Each number is 500 + 50 x the weight over its row's rms, rounded and kept within 0 to 999. Layers, rows and columns count from 0. Numbers have three digits each. The size before them is the row's rms in percent of the matrix's.

# layer 10 MLP down (transposed), 640x320, rms 0.144, rows 61-112, columns 160-199
088:492552412548495532531424540486519539459450530506452504462492448451495523512486478514516488541431457486465569440572482458
084:445473482467461458440519481583546430461528532448474479507479393488446512530556451533463536405661464522498505478505539455
104:538492517460429512486547465498526498478532494470479579534515454535470420499538454448470537624458432475580508444454508418
101:475499545425430535514417511458551566551354388503545536502566480432444493514537456519501479470515466453468549534493565562
098:467534573515568494484445479527487514459466493487466520592515512562493597489453552530486499485491470608449649500544600485
101:578499487537481452545576489564594514510486459414497449456516445467517540525610516486493484401631472522550560514496523591
102:494518497464427493467500516543512521563565530530491496525476549584522451490481490548422540446547562453555525488466515572
098:466521508498450456492479566486534503495509505470527496426408559531398475512565462588543552435480406519485558444427506498
109:480541595457500520461597557450538520594511606520514527578522543517582501523493516524572464472529644547539550566445502432
113:590455514504484385553480403520495462538540490444510450513542495537463496485449559459506586427543540464474486434413478454
100:472545561531496588454477485488532498470589478470483530566509596491482489484508495475571578479485504414434537488417537538
092:474485517508409487517468459502585505533367540554484516508533543514468519551542480572397560445547421480502526517494521470
099:488440522498476447594558486468435545554511465499548438502485526526553460424539403483514463443544541540420545497506530462
096:397541540541517464511435447383496455487448572587515517381548458597558465596464546481467449645535465519497398530483515460
106:577485505571506511412551461524549485502589571599522476522479526499500448496446525456535548453538588525535520592464469495
093:427490542441534502546440568568494468394465466537420627462501509599507525585352533486521467481493539525515455484508542482
104:497463433531506521557563492474540519498557548425532415530591619488472616494490529527528511460502500433480517527492528496
100:498501523524426443491425459389529560570514521466478463346496482532589534482537497561539462504580482518513447422497436581
093:457506601445486476563507440516559460470505568477528519499431478465443447572492493539550500472535449462471514450443475600
091:466511500462459458441597557492408469508579462495442618355485468482480516524434525447512470541527606481503510578472524463
103:569455497447491516549499417577431551518499537519479555585512485435528508537462412531478530601475429489486567524560482548
100:501518469591526430434469491552470519575472523414537486476400553599517489382463500579479517448497564487538556401498477424
103:450571577479577464505541421498578422484442489550487428521424490503520516596530532467521501473493555513434505477448431483
099:505473427580468589464582522577556472520453538480488494529424495507455448451594477595550514495551424639590402615468528488
094:471490493587487507501540568465492507473521462477540585560519507452531499459546451499461460514483583462443477508486523486
099:457571487491480452426475491600494426570554465416540550607443522549529531468460466539520495563498381503593505607443485526
102:489548472521417494574508462422411471461517548472501470524518514469512573559502430522490582474487512498487511457602473575
103:461536574533400508606488547509559472492475562447492431455462548545485420495416537503525543516388527475492515600510544492
095:496504451504491490563471417579521525519385543447450589542359433563457579512570525571474482530403449539462561490485579471
097:424537468549442463615515485575462526550519510512582534510568532528504513476463399546527451515425552507487477540500535494
104:447416493568490467510523466595524444468481552451476519406446483454502403478479487479454512551487530458497544498478480563
108:550552464519477553434467501434463554544511484487429559472504545527470559516481572530524568534470474514477453483536552562
099:527514495498541551572413533522489430617452568576496511514502538517458506572442423486543588513510567495552450429480464447
099:471475543485537443428520521477503513485456543496522466496471527449457457464499532465507456465557363521482573546499444434
102:397522412460545490522559480531598514452416446535432486553523450434475504494490484484457461562491434584590510519503501566
097:478505534636554454402462488469555524535454497493476463471519430483462526474422425492562578456542511459497528575591502518
101:494539514487534509489396538474407463529390458530590520488401472479496549432471516475455451571481468471511608409450502555
104:571526492447527496494586481451426467585524505495512530501509512536584548514514402486491527515623520484523450559509422452
091:511572511526501476429578562417447505531518467476472496454449420572457539480499524348553426496471528554560411522551452600
095:472391566476533539586490485521577520540498472482456547495533505483473559555534469520503476489571530533465538500519426572
103:429468518512552498401496536461529517568527554417577395556568502494499541459522534521436500417437549526473449515509582474
095:557546410538454551396414525409557545502594524481437485528515442440574487471558509537502445482440400476571464454458553533
100:496541502511532579542476496539528497460543513541513430422512539438496505432473558635492547471550443501552559583423454533
107:444525410546522563497451660508589529503472466503489391517478521517465444547434456520523561573536500498553475508478548533
096:468444428457466501504525519545531487498555527409404475530556484522482537505532485503575531428558484559530449488533545527
099:477393469556450598479539460484486481441429552440518539513538420512531545560528523502428529618557568515407404473449573527
103:431472491474523513478504418541471525523508528533538545473474446479485544456465522468557515515481499485449537511566391540
102:519610518558503488389502507583463548486555526436507420519573456516441443528551485453436516443528480449548512552413436525
107:436507469434446534417591560552547534561524489424568464427536538617506491542511429509550484560452553500470457529530547488
097:465524427529455496444455445514425447463535505552476430512494529477519430542462535497517481522470507508505534479457504485
097:429572453613490597502526451516512434516429596573530513442492476518416543475442465490446511556511470479568487482509485480
095:396530489490460527488559562542560434459557428550559532509467554475515544447395473455525463559517441444412406501478547516
# layer 10 MLP gate, 640x320, rms 0.132, rows 62-113, columns 160-199
087:450491442470470548526502471552495469542540552476502513559464449521509574607493491463468550407509471604500465512518510524
100:532510512564514523500501477550462579486418490433482465459458536505452566492460514425531550475436411562433407453488540456
102:504535467534536539549548437600464480477484591548575454497447454467543506392533474568473549538470453569481415522462467607
093:512400559556502482534493474504498482523544490553489516480525491442472544509457477541511488529550544490599513483620482549
102:545554491519500504486510668538547453579501472482457459483502386535567477536481519531527507504588562532433538415554519464
098:512485449452416469468461566445586429445428443429551539577465479514510522488554471461529477478500366498557515554487438473
099:515484356586579487558497540510503476534565464501499425464483538469495563474576464522493537384512517546532420519514505404
100:449480562515439419489532494480569427538506477475555501535515441536504524552471467481440531528485496545454486546463499521
112:475574501517525442645553439450442541475536504497470519503492492499489470507426416570483440484529534507615561468458542594
100:455504439556545480509448551525459498532507516522436428526475514578425580469501526435450618541507616555583414577501413454
097:577541524480515556525461506419543472527516568486479541488456459529477474506490601546545454442503469443498464456509618525
105:556474512469403368560518424564462510454418471478470473440512498549511489602432487467490458553531452487512541417517528497
095:519440449463476583419526472539538546406554549436527543486515523532474610540504489434507515402604485497526517501437569563
093:511469525613502613519494511423506469471420503555517526511581455465493505579537488539405531472559475394482545587546472399
102:534556582601429510508428502483496513432473551530483532437470401517491552399406433486432506507558489530477548535447535571
095:486577469460585576459507510471593468438493585508583493594537498392379480507434531476532429481507432464441494513511464525
095:485493472560469567523482470524537439552547565499441467543528564513492508443494566399414480452506525563497437431584476608
093:479478416439424490511513509481525508528527542411507507500488502470546516485420471502485455551466557386479546478560530494
102:587529446478481518459522455499441464516471526513489491531396482426503498434398516536530513578512392485484495539498546451
101:507578421414438491514454516424509498498527566594541541456603511392518504542473473527434437475455457466570493509543401499
103:466526521574492447572408589492531422465485454375519481444477479521504520591497484463490514558511538550554452503530385449
105:435511540601383471434509566484398397361504571525562486545473514470392494556538493559567531507481507581465492510447479467
103:520556503542456386571565473503473477470400423549431513466560522534489507403467547528507465533496483480480566553525493502
093:573520548462541482520509467515548574446568522479459481453569531548542473538576558484452465521531470510593449455510520489
098:479510484572555555516447442468560440490530474519533539589519502475493529553469453568427433558551550421399436454512557554
103:437437550512472481553499466484573480498441451463410584566505467480491535495578486480470554528461437491544594514469564433
106:570439535475414499547479519440500497461513611486470519543430482480477514524488580539451410500478550483439565490463456433
099:502513528564495470501587479460413467496500488547396457391555596521512429476483411465531532372464504497409470453462530449
099:406418539512517480457465500484438534462412514462534517476469458424579516543468510498542447484509498525477480512457495547
105:551485521474477418464452595532416518503477456483576535507541556455381478462476548451479418526411648436463448529553574577
102:456491483486462461502430514502479560505445452444485559537585509447438484604489428526507466482564495489574478547467555537
097:534486505498485477526497585566581591502588448450557537497517549618419535459512474489492532576515537485541563388509425535
099:459579538591447575499573465446418444468508473401490564569570476470478505499505539532521525520443428449537561478479563500
095:493486438559424602521504444550439413509475486479447458498434465479475407502491543472569539559515450514538542505518468549
100:496537519501481480499392388450455495455505590584544492425543506543561513534515476538460567586479531505440546498485480540
089:427580410475463522572517503474391397585469560512518529478458524553527531493535585519541502508531440566504534510475451510
094:533554514518416589495549480487459499410508530508473401482484514517495516457516480528494455470544615483429522476559441457
097:507538561507536587465481494506451436539456542602544494573527541560484440477427430617507430401564514567545527404430491467
091:492466562512560495578544493461492515531431493501386565466460515534549549457525464515481543549586545466488448475514485518
097:469509464468533544466477486520525512402371534488469618500449524543566456539447493453475487531509529466495459594493431459
101:454472506508505552500542505572556551453584552480471416517525491549507480496468507549590490530551468527524507478431449547
104:445505571524543466456500434501581523505475467504499494466465548441589462504464507530493476575505556543482508552435592558
100:546466482486597394425535503466549505492555558447519585456560459421389410490460483532454549478562487503455496513537457472
092:527489518493532465497459505494497522490591601523421433546471472453487541485457498451475516492486483500432434496471539524
096:440548558524485409542487520492597488544507457484460510595466466492544514462501470428391595464504550434559482482489487477
101:559601490508451587550540442487523401520435461404398524438492559503500475506547419464476564527470432371524594462475535557
104:465528515421499510570497515560586497522534550570512469554544417537517519585405510440465560595472476538498398585570470504
104:532538546476548441548443470494446496484547525577491494514482529522467508466520463464442527512449461549501426428559487451
089:486503556514502436487445578525532557424480422539440472493456449497451493516470357513529391526497483475414444531577511573
094:422574462552598508561537451498546533587468503542476487514554474413495579472492386502480506566499539471437467484475467513
096:399553462524447484463536443515537460478512545455430537482614452451566492535495454502560458577603562594450484517503494512
095:507542481490410596527508436525587511417521469570553559471613488459560560497511523459431479515493523647441438519504430496
# layer 10 MLP up, 640x320, rms 0.147, rows 62-113, columns 160-199
098:545482609488537496524496520483533648571417455561469513585512549543439481564535502562471456540519541592503465576535501515
102:507477399524485514464555433535546539560475465447503584484476591533529444437489446466490489422482524533532561505483485556
094:558438537459527439537481546492576571602530515393459397447559511478507459522465569463536513497514438512457508608501588486
099:427509419488411655512531536537458465473518446488492516490560523520484477467499585478455486549515421415599463463498571483
100:461526414455568433565520428527459472456420533460485507552495481502469469452538524498477564470534453559425474509449521562
105:416443472466509450420429489510456570510422483576495557475542524500513339499490458499521413482460539516549524448518645507
099:467427460457512448536431501407530516413522446505441521585568536553490580496557585559511568541513448559512515597382437536
103:547533596585488400496503496512523525514539459525458543475570453503502405556488432575606491529464500473501462603495575535
117:506557480543345472538583449617469451457555405457476517519546672498585518476540500457560528430471470524458518433442444465
099:538513451584528475457383535525450553470471455503550498507528465443526458462467467416564492563607505497536563441507539553
101:523548441560495527583488490472471545550508509470423550559513415504480540444448539530473441546607519520470460427482469500
094:551484496500477445452536462505449570517490485606374460541477499601458580527501431547516450543477528430432529492513489519
090:532490531434470561544534544577554548436605485569490530542471472504381528504471448550454554452512512501476516569531544441
097:549515456516565416529520579535506497449504480547533532429471437465541467454436525468608437467423438517520466437537487441
095:459505545552458523413444465460528497598474533531536494475471449491451505457456429556533435465521483550422553469567475551
096:436464585564445596531546507474529412428632470504455578480484466443609560513538477484482467596458423501515464514517495485
105:503603490538519544546353505479484475430499526513415637514498488553551543573564533542524622395523501459512503545469469368
094:489508527470447559555547557425525554596517517455524545418471443520499577484484479496450474527420553444529549481541528407
097:496556576500515634436454519531524558426547484398460489481526478471497485519449551452502500524532570527416410481381485595
101:464512527474610525516497454432508629533518489510561444562553507500429528506529492505478503562531561462533479486431485488
095:521468526398546470448480464544475498462462473446442572499466480480503456491527552517526446452588465500475557496522519477
101:561481536458501468487511529449537561522487491485438416424510539466451457525409521515401453496551516522441510550488489501
104:516544383494461469480472434499508533515506486452641489505572565556518523347496580512532483500424529487485371464433522430
093:479623494535506499488516513564542571473514492590537512459477492475442479482434489491444464372498397604526534526482580457
100:476527506493528541548454443444485467533363540534452373580392455497551453480487523507592488421464503483497453514599450462
098:528464409511449523536500541475457601443458523501572455547397493411519452528444560463438419604449621510519571502534427553
097:606515558432485492516508510474501439457514477482362421558496546532480497531500425428520446502559493441515562433394520463
097:427430545464443533418446553400435486477570488510428606529457447441572506568434490466492481495544556535638489406549499551
092:478549569515577487490547465455478477506434565555454499563493422578465403396517519435487473388444453451494514408540532450
107:390452531514476497485569537512474468465418451388486539524543469458506482467579445544537548477527435516541546489513498495
109:457539519544468511463457448474516504508442463507485510532565550457400510491466591580523489585459497576529522402573600660
098:553515437379474497590525452493521478461484549478487575631540638689468436559427476422441501500415541529486445478486508409
099:551525511557486578475535479503441465475514479457544536397526507527517481566457581527455389621627499440492467515558439456
101:439471414526536487519396463517566479522577484570498444518493373541493453469469617509464485511527515480530511478571478584
102:454513481499512496491471523408477488470470455509579518504503526499505477542582549571458538515485505433470474443560439484
093:591489531560532509533498492458563444482571414505445453438511493477579507440510515570587457485471528590535533476517481606
104:506413462545466438441553571495608521512469563463483597474522505432488484533574523494468645440483411478444506491439472447
095:488617485433467476500532540468545531422442524563460544471580546574423526454457476423492469547521560551475477588489486493
092:470479521474536476497437459460474484490513523454540483515540550450595422517545534441444385494507471483518554455621479482
094:472580541600401431491502603546493514524500533495480497454442512474504483518517517439405450477498539577514564541525454509
104:507564553488470517485566539533471629528442518484444427489464509495508549551547501439417498406467558539559470522484483433
102:439428469505573554519368439524523560555579463425508570421483509492493484499562485497548530502450479459519456499442412572
097:395631477564427541498457530546513500511415400470539499441450530488481520486465503526511505453426521542598555571508486504
097:387528521469540479547459402542529508549608450487476629496484527441474457523507496456486497582490458484467434515561463572
097:467519456479437504425506487478441464522469524480559489478518484501535550474523567479355487541481430474471423559509541480
094:542588591467550501453514477472439471481527510531520417519483478542617639528358583549483440446515468485554430515498606421
101:514512515558480467470576517490480503451543508356481359434467497398481565510411547516501527457482556649462506452580445581
102:498495491466411517520447516578518525550569473543418546400543488407500477516478473611496485455526512625419445481548503442
092:518619574473440470552460435532460545460464488464537386566406433530458433462472541453529479541558492441494523500452574520
098:511502444528363472495443491478507512535525544597529480560437521394440491525482432533488450419495549476615508545525596535
099:468508530478517423439493492509529477510512370482552541546555516451517554455487585554514496591474451545509353465417606391
100:463479515545546505516491406473516533513432469488452581293527464451468539457540463474426493508523456516540473501488508499